Weights of a small transformer language model: 13 layers, 45M parameters.
Each number is 128 + 24 x the weight over its row's rms, rounded and kept within 0 to 255. Layers, rows and columns count from 0. Numbers have three digits each. The size before them is the row's rms in percent of the matrix's.

# gate: layer 7 MLP gate, 1216x448, rms 0.049, rows 448-461, columns 0-63
# up: layer 7 MLP up, 1216x448, rms 0.0454, rows 448-460, columns 0-63
# down: layer 7 MLP down (transposed), 1216x448, rms 0.0389, rows 448-460, columns 0-63
gate448 109:118142145117154133143162092149168112129107149079127114172135129166089092105149102083137124158159124131147096134088083157116110130149088147156152119144164085135141156111093119121106119136104112
up448 105:149097122100151121137100144126112156102164145126161115105132142069142130088162160129115119110127138141111112098116166081179092124169125100131100099109123076149126113098144130110137083110161123
down448 106:150100140147077122115077139132120125088131147135159133112131119133107130127150157134130097132129155146109136127142176093137128133113118136124124143122167146131128119152119113102116117116129095
gate449 097:098064155169164170146119126104142135149155098100139111098104102161148157152142172109134153091132141138143105174180133140146138092132111101127110119147130090113145129132151130125143118103158143
up449 094:136099134146113154120133141124131124147139148148152080155146157111146211111104143142105104141153140128155091083107192135109156151157112073142156109125139117159114134145093172099158178103150093
down449 101:117104138106122145166108105125132182176123113135130130142160144113141126175145104142171096108161136121126146126128151107133107138127119134119134147094130083129120137113145116104099138129117141
gate450 094:127145152161119095125119117140128141124097141108131158122160153150150144128132152128134193121122145143074119132105111115132131106093123090105117122153177108137106123135098118143093152101111150
up450 092:149133152151093164140132139138108089120127174115135103109154175122109176181104114177114084107086156139167120123098125116116154128128120157101120132167134124145088119102139107130108104079128155
down450 094:105134141112149103094112105115132155176126116146175145130121194129125123110196144107117110167085135115120106133131098118136109113088126116132102135133177130131079128152135141164123144149163143
gate451 094:113149133144111094105151127174115154124158165124147104138121126140157100165100149094159106156150111208108144128116117120120130115129140113122116127149129150116102137118133128161107108155090131
up451 100:122134165104108140110135119151128145167148153164125121126109137132173148110107109120115120117143174167118112136156123114126123147120186168121110123145145088149145125143148092150144115117118134
down451 096:167130131140132141145099129113122117142113127124222123168105167134103119141131111138142085123121103123113150143128115107139140154117104139140161145148137136147104104171154125112148125134138139
gate452 104:189146093138123127121155126172129144061147112130104107142119088131132181163127134117106155161160171139137133105130183126107126120149102131103136138120146166120132151147123164125105157116122156
up452 108:133169154103141114152101111117096104124140166117166128139133151110118126147103134139108070105105118144133145143101085117143126125107174163123092122157130167111171117133122092088124132164128147
down452 103:171158089121144133136145140146132109069070133152132155122133163118136151163142139104158153096115154150135105116100114188128076122095059140153142143131138124097139171122100148115167147094111138
gate453 103:120135129176096108123121105120093164122128151097131154137110115137199114159132150163102178127117124164110132157138112138113125155144165152092129118156180099149135084101127137164153155129143107
up453 098:160126135148148135122131135085148101085175122080159190134128148075117128147094113123155139142145121140134152131128110125105098128139145123140116135131098148140137152092140103139094130157107172
down453 105:159157116149090150141118160102083118092113163105120112124158131126118123112112127128153124089097185136164160110138121097132099148178128093126113089132138118129119131156098172144135138134091137
gate454 102:104100096131113125091183107129133104134138136163138095115093128125138127152131140080151139153123106135103151154127117105111163178120096133093114146120117140126112160148139097111105144115085136
up454 102:064139122153119143116142103117164153108138092174132087137082107169113131141087107139167127125168141128149129146171131143175099141078138071105156148154140109163100146143109117120176121074111140
down454 101:120207126141100179128117152099106164146112161111106147114145142101129145116134109180116115095157128097125118130109127136176125138112131112094133134157106139157146140137131077131150104123154130
gate455 102:093105122086124148126114160124112120120104183139143092155153142096135171108095155113134111073171142094117145118131107119106143166133141156141137122131119154129058137131144157140119151134110102
up455 102:088131132102113120127126102159173152140104113105114126141110123130143101128115146151130127151161137152098098100164132113165056126145173105155155130081129128127125112110121120110144118165094105
down455 103:100141154129153147132125163173147120160155161128091157119121126120180176180108139135116122109151109122113144091165120176111098136135120149115114112115120180106150098204181104109120114118139138
gate456 112:146117091135141118164117122123119118165139138077119088130119091121123147081132135129103209132130139107146118130108129125098109108136128122098117143085173110120136137122148180149156114088105164
up456 111:112147111142133200069153097114109129182089168066170110139091120157133128115141109136140125187145136110116124110126125122135116066082194098131143144072139201108111137157145125120127134117094148
down456 108:142126134164105165112138092133100122107113149109147114123154134152121156130132116118150089104118167107125089142099137096146096073118121122130087124116142144121171148142149132119132141078138125
gate457 089:121161112125143158130155124106094125172120112136181123135157128094172088116110145138097144107159133148125127139118099147141103141115147110141136127133165133160159124130127118110099072130122160
up457 091:110098100148125122142140130149111079107143106133134120121090133123158129136108068151158062131132123101127171130112147144154114137140156184140148138122092140083135135120155150098072100127111122
down457 090:097125130137073134141139117108130114100131157135152079158104123140135139143131150143123144166125106151095143103121138101141140074123133098147111118132150153085086145104151095105107111142127110
gate458 082:112126115107132165133082125109121135163166121111132126127135146152112159167148076100072094121133155172138120132145161133155126178158102123147143139120151102114141153083156148110131143099132119
up458 090:138133155163147128119143112171106086146088135150096110101155166108120122133118188095108124136124067091151138131154107091129131086132176097156083092114124166147146132125142094160119127132120132
down458 095:120121109150163106134130120134135090159128132124101086117091127169115153130096165128106145100162094184161117144143119144167156138148127123144083132106102141150144157095130040142088172128165143
gate459 103:124154147152166169094137160129120123131112135112148106109140105097085053150114166140117146120133122137124143126152130146139092088118133110111129124123125149138136141065151115170103154120113112
up459 099:107148159167138147115140153141143112142126152113155142127143112153129117150172178121135115119134129109118099154115142137112134169166130160153162114121130114132102123051133143166170152148144097
down459 105:122170132096096123072103155132098131093130134159120102116117113128117138137151123133172153130123114133110152146130126093165134128132122126137146120107142112096129146120128166163121117133163110
gate460 102:092110143110114107074083127115112111087168136096132133155162134127112147119109097129147135158117113114099127102156113162114147165141153118109109128147120125140156122175125127100140157132119127
up460 101:130158101137112092102112112128126173134127144127122121125094142120127125121118138120103108076148112103111131104128107099188148092068146144164133129154107153077124102141112106134165068158092156
down460 103:124146140134096134148125149131135132114167139107104154131152113149114122106137121121094090101125084081168111118132099118165157134137155109139103127135110087166122157140153142116145156135116086
gate461 088:146134159136113137129161109135123084104159182121135136130110131149141136154176059137083152145151115140143150152125121113144125146109137116147143138122157134117141120132110144111135125109156139